Part of a small language model's weights: untied embeddings.
Each number is 128 + 24 x the weight over its row's rms, rounded and kept within 0 to 255. Layers, rows and columns count from 0. Numbers have three digits each. The size before them is the row's rms in percent of the matrix's.

# layer 3 MLP up, 1344x512, rms 0.0774, rows 647-755, columns 128-255
077:147113096149144118150132125108137110091140115132142106130095146135126156141143101137139155077120096162128118127105131121119150115137159139160142151139137144114126115113128119113143119118083125100127154154132152164095120128178129105135143143132114128183136125134159116148159186142128166103170089109149139123141099156120125121131099125155110140124144129152099119103139077146157103142106
114:126125164073133113138099157117185151081105120124085114154151111118139110111138090149146120106151135139130143131142132151121121101168100179100124140094083132132127127152193132144155136132151147113115134173116083118096118178136157150086104124134106131130155108132091125162128182175058115138120109147148093135142128168172160149115151179099158117155100124118153122150134123108139124128135
103:171106163136160144114109136095097134082141169157128168119142146096120148086142140147109135143118133089124112121088120084063129123101145093138145121112156166084123126145114114128189135101201216124140157133111133093115110091139158164146126116107105137152143130118117102110127160137079146130125164105137160108133176178126140115160139133127116182150118126137114101146119111149139114128151
078:148109081081100174126162095156145129114132181121140133134092146109140176120091118117154121096126125099155105119112115110126082173182153179150127134138104133107097146118146153096136126118154122098152154120118135106115086184170163086139168162161155133115167128082109156094086137141117162134112134112139123112135135144143155084091120167154135083126139130111099151111125140081132106124111
104:120106110135106135141133115123089112099143101121111145128126112162134134129092097098120166135108143165182128157142105103139143164094127118120100127136151119132093107124123128125085127161169137125089126095133137078164115116149106144109119126110114140132185119114109171149078135166121133156112128168118144129112115154141141136102128104149146131148129152077145131154165160123159156100112
108:129138086142106096127117109112137102078097140165143114166096153084124114099131172110157137099150126117102114103174121117140130105116150124098101137180089154148104165131097163129130151135138142128184099141119123105131137174128110137129124135087128145130104141156137118137139144104138084113131112101132157174088119098133111127161158120130122117115139115147118140093142072092174081087124
106:112085136117174155149144128149116134126122117108126175116151130095120120161133132128130102129134113126155113141147123175112126091133120144104121157173149114140094109157129134130160059147141124162079111051087120129142097173129132104106122151105142146101093144111150148124091143113136130160100125084087105125146120118119173115110098109123129116109138085118133160104072077049097142132153
087:081137103144112132168133150133127171151106109128110113152126170142111162127120117112121144127131143114150088121130121118091102146123121118118171148124108168138170151128077142138155118135129157106125077113159120166113129118089126127109091108113152138101132117142126109092139156101157124109146136124117129101120141092191109130153137131126144095148166099132128149109095156142108130076109
108:142147126147092099128114189121113121104134152140080128115151112124123094133114097146124107157133124134079119167128143102119135152165118126132099127166116143112114118121138136138133108087149106118143176153128084189096096091141110137107138134097115137109157148149139131108133109114155134127116090183172104096106152152106146122142126119154129159157125112130145097147125153155137125128126
086:153119071110165145156084126142132110124108131129174066115153151132119102141131098120110149140122098148136161145119178151104143098148124160130099130143140133122145149137127125138129096064153139153155093153114083115123114134148140134092147173137127098121105118146143118119104151140134147154146117106150128124146125121149140127068117128124141108107092112159146139105146165141109143101127
104:169113118103154149122129154086124107144131132100153127104140126115114129137131135093132127163119162109143153134103116102143162122147130161145156117124153116146132152091154142176161078111090160118130100158116148123150153136158097114145135119173091132125111147157159180121148136124097126151167106097111119159108160160121108109101118086124143109087136130098128147138155143149063107160123
106:145106086138134160113109131129122162151129112184140140138124162141150172142152112126159092123136126122191100128128128144114113124140124167095135169152161081164144070128168167119149111097124172162150111114139180131122165104122122121137122153141098117086085178167096098115132132111127140106127160139087112099116172115137125117131125106135130147123101165147114133128146113108117082130121
105:116111109156126177103133153101140084158179117108131098108141133138147128115194161109146120099130167133098103126118102108128093135118075164152155143155152134107075082124128141123142141137081166129085131129128094131074131168142161133139119140144148107125128140120135136143133147130084114079110134153097150152138145165119150145125143141161169128122088133125118105098100144147156129151169
091:123108165177166111074113145150154120171128115115097129094124162104136115106144177150134131111136123144133132139127140136155105136120125143155126123101133116186123126117124158074101111153104129096126105121162183123116141126141135098110173107092127104133145141084115127168119163147126112159125114136117121116140159131167125158103143118132115082118140108146131088143131079134140132153122
107:127125134139133187125112176162120137116099102128165116121149139105139122132143127122144138168085115144101117114127171098140116129149162121094161158127090136087144136183178152105118099123126056118130149133121123133111132141083129087110121127130140160173132114076163121145098105143069130151115132159140123131067138111135135121139087115137126136133110108136126112114154105144126114133130
085:109120148124088126155117127132123098094114149121142106099162130120138154113196106145142133095107092108080125127066107139144090123104110139135137091161108112120138098127174127083125159102142123139178158125132161163111105119124140120100118160139137147168160133107142132129147140148128083114086137102131144149129140134153104114085171090107135136103131148095105133139136160114134117107129
100:088095155101099139077078189141121134116113146136110140128103135110101127116145106185123158143132127148153152123112172120093172154150094087116115136100162130110142125108143120096153119120132113102151117134137171143143132109176131076140161148105107102120114138128122082088128135151173151136103151141126117156158132126143151134087088172122144109094129108112074142100127123145118108140134
094:114091081124083108120107131093157163131131141119109164121136108142135122150113132172093104121152130104105113147138110135141146099164096146142100146124081114139135111125179112110151149112113109136126141154073124144127137125157132125144147102158125159155113094140152141114103153156141156106132120079126090122127154141115179122155112151111120148128128074121097155183087133109091172113143
103:114109157130111156126173114143159124140147106101130130102126136108112102122164148101119176147140107144171179095165135132106159127125118119111110146112159129173112147125111113136164136160130099141114150133142165134126127115121103177127112125139108153151109134077117088144130100150142127136124158162162077119099136134111120110136126109117096091147119145154168136159134098143135104130098
092:105140107106154121114146138161124131135103133095071136089092092150111142130090160106113110140128197108084123115123144101185139158135124120138140168136118112124101089149103142146113052116163140118158187130106119130115146110138132141122107102108120122111162163119129143125132141135124170159155125171146136114114108145124138156144117136116102106191089163150144144120135126105124120142113
119:100101131156154113190119113153104124095107130155136140182140074109117139187114153113097112145112087125160147124085133138127145155127133148113135119114092116088099165154121118084107109151125095178140126125131082111116159108116117139110119114137121112119166108119106158120103115104092138158104079161139053150116131121108133152135147124124145096138135113134170136121173081113137162088104
104:097143096149102141104122142091139128148145107152124166126122142065070152154128083108122097140133134118115142135144138148093126116149111094105106140117146157098129096142141136159168134126091117109082147119148107106118116147158129153116129143106098148131101128158120168119147131147115131131111167136161095134147115130183145128114138141131147159064134150135121136124165115153124150105141
106:085091177132128127108114143145166097134075154115116117100115158164125126131126090163138114148140118117149112116130128120133124114125141128105169123138113176160132101117105127109165122136157121139113124157111124102119126156128164069109126165204074099158133150108153107159146104147126098128158111093094129145168137122134099133110145130135148167104108137107131135159132103148130139096114
099:120150147137155143113117085080138112156097129114156090105125098149095131145181086165114120138118148116130123101112076149088142075098130132142099135111079129143145122152137149158142164093139152104171094114106117118168136127125164127145092145098154129114135118138105127158144122150134167113104149060142123168161109140112138113160165126146116198140121104111119138145151092101152142102154
095:095124165144078098125116120161091118122125105132149102144138145127149097130161119151118165082108121094124147119137162163126116119140108099133125121130162140095127096151091182109135152159149082111151156105104100099120134123136145172106115131106126152126106173121129138136103141095157114139089134143144138115123152072149139165119126163156095122114117093148093122137153078107160155139136
112:146110125137125130108185156126104129170141176080165140159129122111140166172131099074112144130136159126149111138115119111152151140130138096128113118148114122104112140132080159121134158138120136152126110144106114115140084119137175120148134114109136121093121158143107149112145119072131147167089090082131146138179138129142164126113122057107148149156131152130166164161101123112128127126132
093:134129101146100138120145147141082157109130112153100145102104149116148158161083135152142107129184119154128138132065094138101083136159100127126075121087141143127144132162157124143121129108123102069145125139158149154115161129118113148126132135123108133078146129165146116114166134159094138083152107134135092134093101115143098071097131101142101156136142119128141150146162096114166173142102
097:132163132113118137120151098135089159119124099102156096122128165133079127111145153176172166143093122096138168129149160156134165090087139127131113080105149097123139143137159096115102152130140131133147131091106147162140146163119153130172150121122149146110114132135114129109094153132103101126137145071110072126099133096163181132081160160131125139138146126129128112116167090098150065144115
090:135126175136141123113130115076124111133158133138148136166155151118118155121122119111160116119087127126133130135111149148107176120120168125094117182186143116117100154146102117167140116120130154099115099085147092164094126083149122123137115148120123150154121152112115121163095145107140129103105121123106126117139085116104134118082163144131115134120077116167135141169074148125116142134141
113:097082140140120099122162133106089117151158101126047141135167120106127085107143112126146140148106107101111137151110132165159117164134148166121130122104123165093102159163173111096142137132152125142110123128109134110138136137102134134134096150130144112110123143134138139128153181119121129132145101171127082102116097137105108105111127166163119141117087146138131109101114100120128102136141
087:125118122166175132136166147142096162129113131103142152121152167117133125122122107131118082112144153060114106125149131136119142125136117179101152130146086108156110097162129099100093119110094127148078106146091119107070111113153105166139112127142196115120125138165116150164079135140104116171128117117155117161166129144097125164103100140122101128117129092111108116131117113140114147122110
108:121134099121189150099116132128121142128166172113116162063103094129133133103144144118093100133162118159157130120111075149169131110154088093091117128164123121066120078148145160131107131092138118142131151129095116096138100088148170156136171102102111138116126058113114122156100103114138126132097125182136140154139143113173072082113128122132167128104161129152095153110071126134137149088114
093:082136173127105131120137096156104138115137139127141090138122118124110112116108123153150180100131103173163121111122130161116125112073125125141116121152131160149163114127119119107100121159156165158123114086152130128112106137101141174082140145105162136107152171094121116140135118141087110125117137114137147123110152161130140144122121067124078159175110108126134113123134092085082131123107
091:111151104114149136228106089128125084113140128117123118154105133109128109093157147138167112119121124145139152128109127124105149116073105103159092136140100155122095117105120109134122064099165096116110145124125102133104107106119158104115126136105098092124136159128130128133135121119154099122109136148124150110123120142135120113104147131123132122155106124113094186137168199145109153079128
103:133143122106185143148122137131202122147115147085147118152115141172124158196184115147129151145153152115148107128125155104149125145127159142160140145160153166131121096108140116160136097139141129111098125188135149114170096123094138118147106103145111139094124137118112100127124110110143155144153131109175159110109173123164146125121129097114144159116117102136147111167174087117143096091129
095:117089142109111131150137099161089160078173131129151141124079111111100137151121156133138118110149151072142111104116155107158141160130114137135140137103119105099143181137121170139126116113147106167120122119132077140105093119130138136138096139105146100147112105084134147148154140151085131129147138113055121072098140169140125119115107098118140156124184107118136141120129143144118104170135
108:135121150102124134145119111099130130119123160124134103134148113112111111131159114068080122137118126119164108115151144127114107106122079078119136144135111156145160156109129106189077154168133143076169173137132123110133134085058123121114141127120134118180077095128115093129119131148092131091101151130121147137113134114125106134095126131120112110130097135108159113118121121115122144111157
107:151128138101172137093130137157111171130132087145141129151127151152122101127169086121119133130113095090087127139122123151134059154109163133094130058118109136122105167143127113161095125155114124141119152099137162124116134127145120102171093158149134142099153144150107121121129125105172116136077144104143150125147080127101178093117133133121158139123119115139132111136144156110099124086166
108:112148147136127125138166176106131141180128157081108152125166146108088131131153128120092136077112120138134127149133136118132082104164125125137113157134090146148145121128144118128122160069144118126127123141139089068100110159156153139176141095141150114150118104130163149119119119125132148144148154173172153127093148156140099143140095125110185099168125104135112127144140164136100097109127
098:110133154176154118129126133119094125148145116114072142121075117129138157098118156098118118119131119122066126173125120105143151120125114114127121158117097119094107138109112138104149120120147137098144134149124124145120168103173131084139109166161103128167132163122131151143122164137098139118113104118139150089146145109155115148144136175122161103125151126097137108105130129164100087151084
098:095146142132103126120076122147109067132122106118166131134097171138134089135120118130130054113151125159167138134090131126146096110140134133097124138137109132144102115134089118077136138106107158068160120150141152130139170104144132137090143142127115111128157111121124156169155134113158102089132113091115117099138064091170125111161145120099136138140073169163123103109134085147133124117107
110:142145144129125134155145122142117130140104147168125173138107129182118132123124177134139148109135126110133119141116078121142139096172119130127145113086114106113159145094115121142135086138142121114118103138108134135097118187117145104106130128159133127137131136112134119132117119107093180149095115154149112108127122142147132132118116120145123100131123102115135116140097138125122118055100
112:155122100175086091082145141116116121115169132132100167101130080125103096121153119164101146091113128136157115162108109125120110136089122136123130135145129161168134141123113177156129108097125153166117156169132139109113078122186110139106097142124128097078129131072163146141140155095132137130183137140150136093143131176168142109122126156134119131124153118175120115123148145119151154141117
101:116086141094085155150104121187080117134141110134176160108137125119086173075105108076100146093124116133136141121141124118090154156151167118091132123115115139113103120163097146102091150128150133146146129111125099165129105160121091149095082074137143111112126138115128151135115125112137143121115093144122130102128098096090075091129118110116103111104139115106164107110093106149139129149116
129:081172152123122132146090073107146092086125151108141134115122095129156115136059112139150151092139085098129147137106129114055098146200120095116127145100168100163112135119127103129143083112114131106105157110137093110127151096143109134117117150121097109122137124130145177155088159176112169132110145114145091130139102126079126142097132173133107144112124109127081171102118112143189126123120
100:129139127149118126146160154140158077146154166135156101134085129144120133131159151119167129133100140100085138157102113149102166137095107119170155102118102142100160112177166115090094133077148122162129157121107072139109162125099125115145101179100180116108103094103091124095108105167109138095099109114108133153121132157087077124091102097135136140131161143102086140160094167117136116099103
089:073058150152121128118075127108115102156149137081126141089109128136102122126132111160129100133113141069083115124122131111129144118138124098129119112088134108152118117113134118104125121073136125113102114134158142102126096116128140164107138103112096110150123156101091166135137120131101128147093138107153131159109124137131114140157129094139159154148150146169138105159134095162148107118138
112:146137140094128113136161111145108130138146169137141106120154107116105097090173150085104138145101105120145137162136117124158101152101119114161151169127159100117159167132109119117091166121093152128189096108124169140176113128109108118133166147163167159124091120145105090127135151148148151111144108120157109121106114158123104099112133106076118145103178136159190108169108132158106111134153
103:141125132071145115136155112113139133142127172129104119099146130143187115135161106099082152174140113129132126168152138143103168079114147118113156175111095104107184114068095138085131141143132161121130128123140121140142120114102116092090109133103119129104133106131137140115125142089117104146117155105123152142136113136123121070118127090120083147170128144149112099130092160136106130091085
095:110155114116115091071126130172162119130144121131132121099124107108151101055159112098137120146104132143134125085131158132160116135119143114099137098133114126155108137088117143148155126132103112098139116083133124143128094181183153116145151131152101138127154076090118140150126131081122109093133121102135109167202123102135145149139108142139151150149114146136176110117090135103128137138110
087:137111168117108114142128145113125090112107128114087156132134118120117121090117133123124137079172114114115144165135140116133128126103121130181171121151192151142155078131128121162141122126131136103090129151140111143185150150104132131098120103161147126144150126091113191135138135132133103122153121126150173117110116122138144179126113079111167140169106160113190129158125132140141171123095
094:112122153134119149106104105098103144091088135125102096113128162162123080108132124167063126102114117116154116131136092148141121111111114116130141153090142157147128134082160129125120115117150179129138109128091124102149145162141114149161124115138131123138109090096134103171151111116162155139135092149113097140165131142136119092125156149124102134135126180134152097155132130101111147110136
102:091173134130159080168111168136150111130096151135120137122134138140141107153112172149118151147094126128093139098095162177104149146097107116131119134141102137106147137113165135155178143116134157162128152162098117144136122113090160127122191132101136119105121132167145161096119149157124117172145076106151119167130114135142132127122144131091152155130117112076138133128142158158148172121113
107:121142159143112141152165104089104132177121180133136141137152138087115104127171122137072156152084116102129161137118145160121149095146168110098131091167151136085143115115140109130153103133151143134131120081093156119136162146132116100107134127107095120132108118116117151144131146099134130163134155100124105116102131090126145125129091178119181144141118125129144129128136114134118096135122
109:148157101148092115123172132147142110087103160130118128113140122099144080089124136116109105163113129154087119091158141112152156155111180125140147127147138094147130097101147080118113166118131165155144132180129160144159110110162117123125061091129139114156088154120127085119098128143163160143153107107203120120161150150131157163128131149123105095091102099135116133178117172138113099107119
096:138149150104093104132122126149097122137105152131098096140124141116173146135153139113130087119146113151186109113132104101107122103104106135141139117115133128136141133133143156161109106165143159101147112151066178145095122113108116148151103158158090110155106136148112119114100147142136095143180140123125096114104133144147174160098102098126121158105145100131149153149106129151116148127113
103:123177146169173149135095124113126118138095129156122115143133116098116170135124128163142142105145139136141115136085122087137155104123145112174126134099153179183094087100095142167118134112143143120137111123106119094100116151125128101156103154147123059136135106110117119119114151164100162106127141140118134122096063069110125122126098181158164105128102124123084089137116107100117100125137
100:125109114153122151153109076096122150158146136156138086125144160133121182165126108145123149161114169119111136108124136126094121113102129136132092144162108131151106119153095129088091121141169098137159093054147133144113138149099067129115120134160165148148104167140148157134157068121135114146170118121123100114108116145152128129133103130093117137129122098112144105149109141165157121155127
095:116124122143141124122100143151095118105142151124108166163130133125110087103101156188149193116148126129127108149129124174073156144126125112128137151150152120126127118105123134112130148146070102148139134097184049081125146183128101147128104120125109116119110080088135123159112140121127146106166134129138099154106109121146123118142135133129115110117136159159141115122133125111126123138124
103:129138169181143107101155129132144124118134097096136141137134090135119166133146084134147098120111143125099156169149145152115153132119169093130136092091103168087109104110134106092147074132106126112117138145122101138127148138118119138145134127159139133111092120111224134149097151157135105151122098107112124143199112107124106082137093102138128138158095117124060120121115123134130116068142
083:134132157129110084132128140124136151151149098121108115118096164110117119115200109106116132168147167133111143110122131155104143095133134090187128127116124107139152087164102131111133135114130101125133092149127135139131165120139125128118087119158109164156100102144087170155121065117073129160127155138137131159079115110107120102091191144130101151126158184130133098138125096182117165099111
075:119107119141100147139141109130120159137117139140185066116140145114134142156142149131148098121144151120107134112118123125133134141133095134118116117165136175084113101133154129138123126102142103189139160099152138143117114087119108135107121163128138092141102111105107096155186149097090091144112105091117099145124164151107102154114127133140138102151134141140157114135079091108156135099141
113:161130139125151125125125149158165117137095095132124125140096122167155143126084152142112135157129146167145130148096153122117093170155078147142163114124121099176130145119097142160148110137092086142142104140123157131152141088171143155124122126138156151112131182087103103144153105151128098095151107136123143124146131141150126115097157113121158143139148128099114101146098170157122104104132
100:160137102149130126138114132177132110111125175110106104150135124137143126138059120108166103115108084118159134132151144120150124127128122162125098113132088122126115101152153118137128099117125148097151159134114102101151128128195142127122125082138114143148091136108076127149147120135110174096125085158149139127163173158142123185141113173136113100144143131170125120113141078092133128117117
109:117136096149134144159155086098114136136149138102121154126088187117148180128151142089170139104140142133136111164112168133148125143127079108086126159128149109071113123093149120082139110084142168176146149157168131107136116150140125121111117130135162136154150154085103138150131150124118126111114106130117123149142142092136189117093155142155120127151156126110076080131108097164136079155129
114:108128119139121113088108096105122129131111146113147100125134124116094120151148095123133114154125181129153125131074130126160119122108114128153170093139135131086113159150131123116127142137118182121149106128176169107143091163114125126126138141112131092186102114103106157135147137106127114118085124125104184152099130153108111132139142098120104183120155139180120114151089090126170191123115
105:131129138103160081143099137125110123155121167146119108111192126142128141104120101134137077131132117123130151145197150172105146142141126119129098119149099169099144085147093146139125095122138143137111121094102142154111097138149097137114097177156092144078173116157147164140125122125106099114141117093126085102156165139102136135109139131131118111134114148097157090146113130134133124157126
101:142151124160152159105129132129155136081140119091138091134129079192105108096155112077117134123075154170133163147121141122138114143121106111120141167122088126114162122135183167136146097105092138198154117142101130168118135096136124147112099139087124097148132092128109139135094149154126108107186135148124162103105158137164111151151157168131151110136133127101132110125130103108143127142124
105:137125106146126139177095121152151142104162137140124166110092134137117154100173103091131112128138186103083126117175154131109150160104126121107134130147089130160153115134109147094176116130129103134150120136104133145112103136150115100134098161125148141087121152108095128133127120200118107131102108118132102120171118141117092122102066090119128111156117112119095114139124171114120116111090
085:142144139155145147136171157105155114145149161159156149127118061130162093136170104119123179172107134113083128103097095068103123125160155132146107128128167100096120134110146138127111181124168144152140066190117141128121173120130109081131113132111119137137120127124092111101133137144121161139132135144116159098105096129106113158151116141127158166136126136134064125137120146093093157131122
112:178098094125136170136093134114126150128160118118108128160120126186109166147130114086124126105188119133106106148129079142151158112142198121114096155129090133096133137170129119110177128098117109098148145139151082114127130126112116095113090115128102094093188090125161152085119134104122127149104123140167119147132122110158156146143132132152167081112115124135145115175128170112098094122093
113:131135169158123113111180082134124106095144154123153143160101109165129131105121114120117111110111107105117139102082140138138140118105131140107185121151130097139142121134140088106097141102141133114160189110128129137106078139160165110115145127118135144159142172085129103094123101146189138135150091108142133110145107138132152137110136096153167137130101128150115152108087140072098112116141
110:156141139132154139142149119116155167149146175120147091150123081159119124168133115126124146151133088096102108115138099133160101082105128148109153148130126108133136145161149116115137109108110143140147144131096095108103135140121113119147091141117097116100108135104098125139075156113155145098101136085126122094052135126126137149117184136118119124080148184140121114123067148146125169128138
096:119107115070124140089120161117134162148134154158110105141145141089112086143132145147137082172116112162118174112125161103153099163122087107119159127161152106155127122120124126136123122154158106127107135127079129113150121137140130106145131168061179133172143102135100103134161165083107110093114126124123147130123100137167151113153131110126147104130162159141135148125104123136133096160126
101:131155169140111126092124136146094124124171122133126102104138132132138085164151107116095113134163159139137133139136119100131155170135111161100105131133141117155177146118123127105136116123147135135074165135129128136153084129121089104132141134114153134152128138115140086195159127128121065140120128144107158172082187117137101131131116131109121138134046133101132149147140142161143147125115
112:106131136101129136142127122065095098149152163099138131122109128101129127090133149152084115120165149152132138117138129169160118110150138138119146126129144127103093098169151105177103130145097099156148150153115123112110148127116142122168129112142126136095135085120170106078158114128117108121140091115136130103143116167180101105175129122138128136147131113119114117169122110182111108110099
105:085135124128129115164160120140115161117145156155122107078142130135148114087112105097105113105145093132107087134128115136145132123127134151133097106123094147114135114130148086100117168133125156098103135103136134118122136088147133121152114146155113140115099161156092101114142126134139101138141129113151132151133127097173111162128139167108113111078102137120147152114112157131144156099138
088:137153143134116122156123159132146126100134128164081172113155138148094116147113130125110144146163112121145160075110116094132124182110130101079106092156121131141139112153151169103101156163129160102085091162146101107112135080117122146161097155109137149181095160126133170110133143083111138101096128113115165119118100128129128121137198153155124108131141139125110126157140131089142150103099
104:093122137121121137098140130128154118131154112163116152138142155102162199122160162152097095097150148134139144130144157100179127132089119109094098141147121115097130108127162124127118121136138135136065144110123134175131105085114098091126123107102088141132183122106136148098135124147166129122142086163107116093123134096105116147110083126104133130120162129165116156132099127034102091117150
106:135162145151119140132131096117117135055144122134116106110146127109159140132087151114125191126169141133109172128186144138082128156111143127118149155074161114133105132123147138128153102123102148110123130154136181118157148135176093156141144128147163112118101107138190078112162143084089130123148135119132112105113138122110141148152134144173134130126068128135124140150100156111156157114118
100:119134102135082125139107112130139112079101103098143102127148134155119141125127177111186119156120118140130127172175128175131095111121089168118136088151136143126143079152105140112127125122105119120154128146108124140090117103120123111160128141123149093146129129159079135145144117120106138141148137095111133151139112129109163148107093175134117145143147120095122126137137136070162109082097
097:123126075131059145144196115146090109090108096154138137110141135126123147136144160087149139150104159162130139156123106106135115142100104175113105123157101141113147125182171095109131142099114146112120176131145132152146108118091129134107176111142126103127092146078140108127158136150128137142157101121107118141121124099130126111132088150124099111169135127093102097201152154089117180122112
098:131142164144103177148116157107143131121114125129122154130112043128135138141106139165114119155133139092140145128128126147119120119121125157159121130113148118113185123133141150135125106142126107141095072092131118120124142135153086157126118127116146104123207158124100124106090121140122121129107146148115124125135109117148175138145152108122079135154173083145126153189102125124100150130141
095:105123126140114099119124177145150080101107109183091142109148086106083091145099047134116122121143131160093149135118116090129091097096119133154095147159131125148099153139108138093141153176122142123128123109117096144094119105097131166119101090128111122156118160128159128135108163131102136093157122119133135120103113163117171182139133129099187128084122155129117115098125115147125123082105
091:129103140141116066118147124141183141107133124109147097143128118118051094151120136076132072156145187114124145096135131135101145093143116131117159129168170145138089102127120175073098155124117153152187148123112152145109093175088112138158157157143143147096079106146082137120084097118145121133099109148120134136066138128113129138129089118153140111138151091095146135153154131098124120145159
107:102131143126158156164155127139122102117140139172125163146123158091112159138100127138110105146124184140133158137068138161118120112172101137118123161135167146111132155124140152136098126153131128120093124089112107122114116113147157137140139126132103158140114108091153115111082104151084134103103157147094114161140139134146153125133131115121133163135151153138138156127157093130113148101120
099:159119144150122114125119104082120147117119136158149122154150135107152134130127096124144154158135115138081167135141108117137122094133100141126150124112108129176144148094140082167099097096103156122140087154129129138134126142142119131099140114109090183150112129149122160093138123089131097129119114112067127086143139129144138112118133106131146160099133120133112160113137114150159111172147
087:130155139144064144098145091150147132160112150112126118099127135131087084120158105143144135138112136084104139098164134051131079102112125106131089136133141163100107118103110137156144142149204111076121087102126142118109123107131115118118094146148107121169148154113105128144160095124084126130143141110070165120080130105113153097124129129075133123095156122119132123148158121115130145138102
102:140151184123126121086125142159148138128125087062131106111146104155126121136119140107113135126144124107148096153122149180129095176102113164085128121096088132118128085125157124120170120126148144106122167141139151116163153111127125117117134102127172109138099125115106171143123160162134133137166119120145136118150115115093100129116110128090165125153072104113125131115056163098104126134130
117:139157092106168134125180130159152107072119157151149139153116073136122183144106128132153160121105095153135177085101119141141130130117097103117110129094140131129144122167158115147095103149118135100170170119131116153080095126143137114123168089092116144148152144118121078127103125143158137123170149131154137056141100120099131133087138123127128122135118166170145118148133151078116129151164
109:229116167154120100138142134145138099158125116118139098125133126131124127134110172128115125178128125130114143150110138171143140146140114189136124148103107145123104116105117065163133123129126144116118117142116141136132084110140158136105116141145134131128159130105158148105129163147105083133100128090126104164171109132118115096120128152140119086172136120123098132169115148123110109165133
104:144104092139137158093139147097113139114148104142108089143131156136134091095142146164140096155109125170117142090125138090123120108117144146129114158141145146125143121124171130221115118157107165154085152135159150147104090125135123145115147112122139128145082135132155119112115114094145128125134124145132089142122121094159102129085150142152080155100091082137117135176157168113102100141108
103:089140147092147139150125152125146123127148083127127132166110112119113141111110137130122116156158138086087126124100149162117120124122077137138172192148160111133130122097129109108109094125099132149152147145116107122085118145112120115105146165167135140131117125152138109123105180155105123128099124113111058136094187161151120153107155097127103131076168099076119145106083120100138079139114
081:076117120110140117122120154110192116155123090178146167116133166155160124093121119154125120115123124137132129151126140136116122103143098128142138152103137146142101092108130163104123156169145099125168169176136168120161083134116140135159137120137109136148125134134077096116150140121161184104175100195136107166125121140126060110166107102135117093108155099163152151163129127145106164101132
109:110155091161113113151112135127119109162116077093119159112119075103106117109099114125127154128106093117138127138127077137096128149094152133132190114130131168154134136115118131141124088137130120165099160097118115149150101148143138165118077102104147146106127094148133136154184122114087126155120076127092104119099121122147125114150084123179094124135106119118116113136182121115115143161130
099:131130113146151147121117112142132130109107115116150147127159148163097150125121117088140116139126122160151138072133096151155114148118090068151138124146094134126135126132149108113114152128106137095110142148165105141113136105121110118093133120103112154160170105157170137097132148162140142129164102112127135140115103167184132114109164134109172112075112126118126108114077129121111125119152
111:153115098152123140088109149123129173142167153134118121122137119112136130121167144098141116127124108134126143124128116122150142123096121126165147156159140099126132112079121129102138119088139130152137121130157140118114127137151132115146105111172150113103130134121114116137150149155148132059113151141143139094117119081175144131136097111105169093150160103144136176154108143138115145114112
098:143103101120148085144154139123117103132093105140076146104124086146111121109139134093121155166098126092169138145160147142070166135137123102167159132091151131147133130151144145156127126126138099116069123093166126130141105134131124139143139113143114121094139139163090098110092135119143126144152127123086171104097180117093142108089110153105169125152116100092153165112113141119124136165134
121:123156112132150146113100156162137096146136135106115085105112121142132098145081123111153125160075134175155142150111151109134151122164103187104132126136101111169119088160137163124177143178113151092140176120132099175116134096121126113134100122166073159143128151108083109160112127153137060132148130134126113130056094095153117123090133188113098122118105119118100119122119137146137107117112
098:112184138151134140131115148134165146168140150127111125098136133088117120149167157117089155112102120132159099123165097116115104112113125134195138114056078125144163130083129151122156116099141092110121106138150121143147104127112147127109129116119156112161119088117115123128143137131114144150141114122141127156142150117126074147133107138112140133124106141158159140163109132106123118148131
103:103113169125112131092118143145132177117182118118163149121123152135138092155150140136135091101137141139118158148139143118089095142145130171143141125161166112132171154143149134142164143119116121146117108149160111099142158089152103099140195149103114148147165114104109097070178148095117137118123124126133126147090105118174162087141158120118123139160110125097127144105121130097116150125127
121:119170121149138096164087110099102147111126126170130142109168105102149135126131117089148100146099125097129102121122118128117086145146120147104126117104135119141129103180144120124144121125114139109168094160050111106174166133107129121128154089122101136123155124101140155128127078164133164178161143093122153140106116089157110149121185117163100120140110126155137167104093098130131109132143
098:131122122095133110140148112112157152144133126135153077137132169178116125060145153128118098081140151103141094170093148167120096166111093129167121124125125132125102128119106155133184114127162109131140115134164118128105092145139128136123103121125125141092154155117137147141134141173117108129164130132117132158140141153092112130124104080137104136140133108113152104173102142102122130144161
094:126130138079160140142173145125101073142141122168078069143120132122119099101129130131138156119114059103136114120108116133121135155109122121145155104121127109173137149164193121126121122117113110096121077089134165130120128153115109163144121120138114116145132128123117120105164150118120149111139127135120128124109116093150112167145137128144139139160149141122158105101141140129133108123123
094:121116150109128155185156118123119133124108079147108109068158118128132120084115115125108138143084137176139096108143175154149105107063126096121140114149131157091113128170152132109136140099150123136172138126113130117145106111123135112109091137147129108173123122068078099117107103132151156168173099170156129164155096127152095070157103160153128123135114111089100102115169136141105145126121
082:133119115146155115172084113120127136155154127119128166123148136129151112151111115139087107153166126078138143132133117147085139122135174076100132149096092172118142135112132120103135124151115149120171122147125103094138084101096115084101153140130162105147084152135122102097142137134140094158121104107108125146125099162154097156152129112111145113096139167103120140127142182120132171133104
108:165142102120123160144103120075107137169118095132159147145143117153172074120169096134122165137111142111148139039123113119126114167150100124120121101122106121129143130124099141160119126149127169096150084109162153119141119152118113165171069105188150130123138114119107131157123088164126140095167156139127119117066076162124131180103153142161113157135151143141129147165147112200141124102118
095:135122136137115127085124142137116135127101156131115158123119142105138166121150090089154142115108130114162152111139131170148181140094106182148117120104098126127094145131149152115120135143172104112113114149156055146108146111105122102131117120104149107128095143121143150066111092130111087107116146141129165147107140095132132110138144113156144108169168127126153175095160160126134171109134
095:161153130102133116137089164114127140148105147165118123114125146182090109146112158122125149144097131121112144154131143095121113168100103151146147112155160103153094127125123143106099111129145114148132144112142152119157109081068135130136132143100133181112153122133087112136169105130180123114159117141153173093106127112145150174102146133123103121166148157129135115157103124147110128112084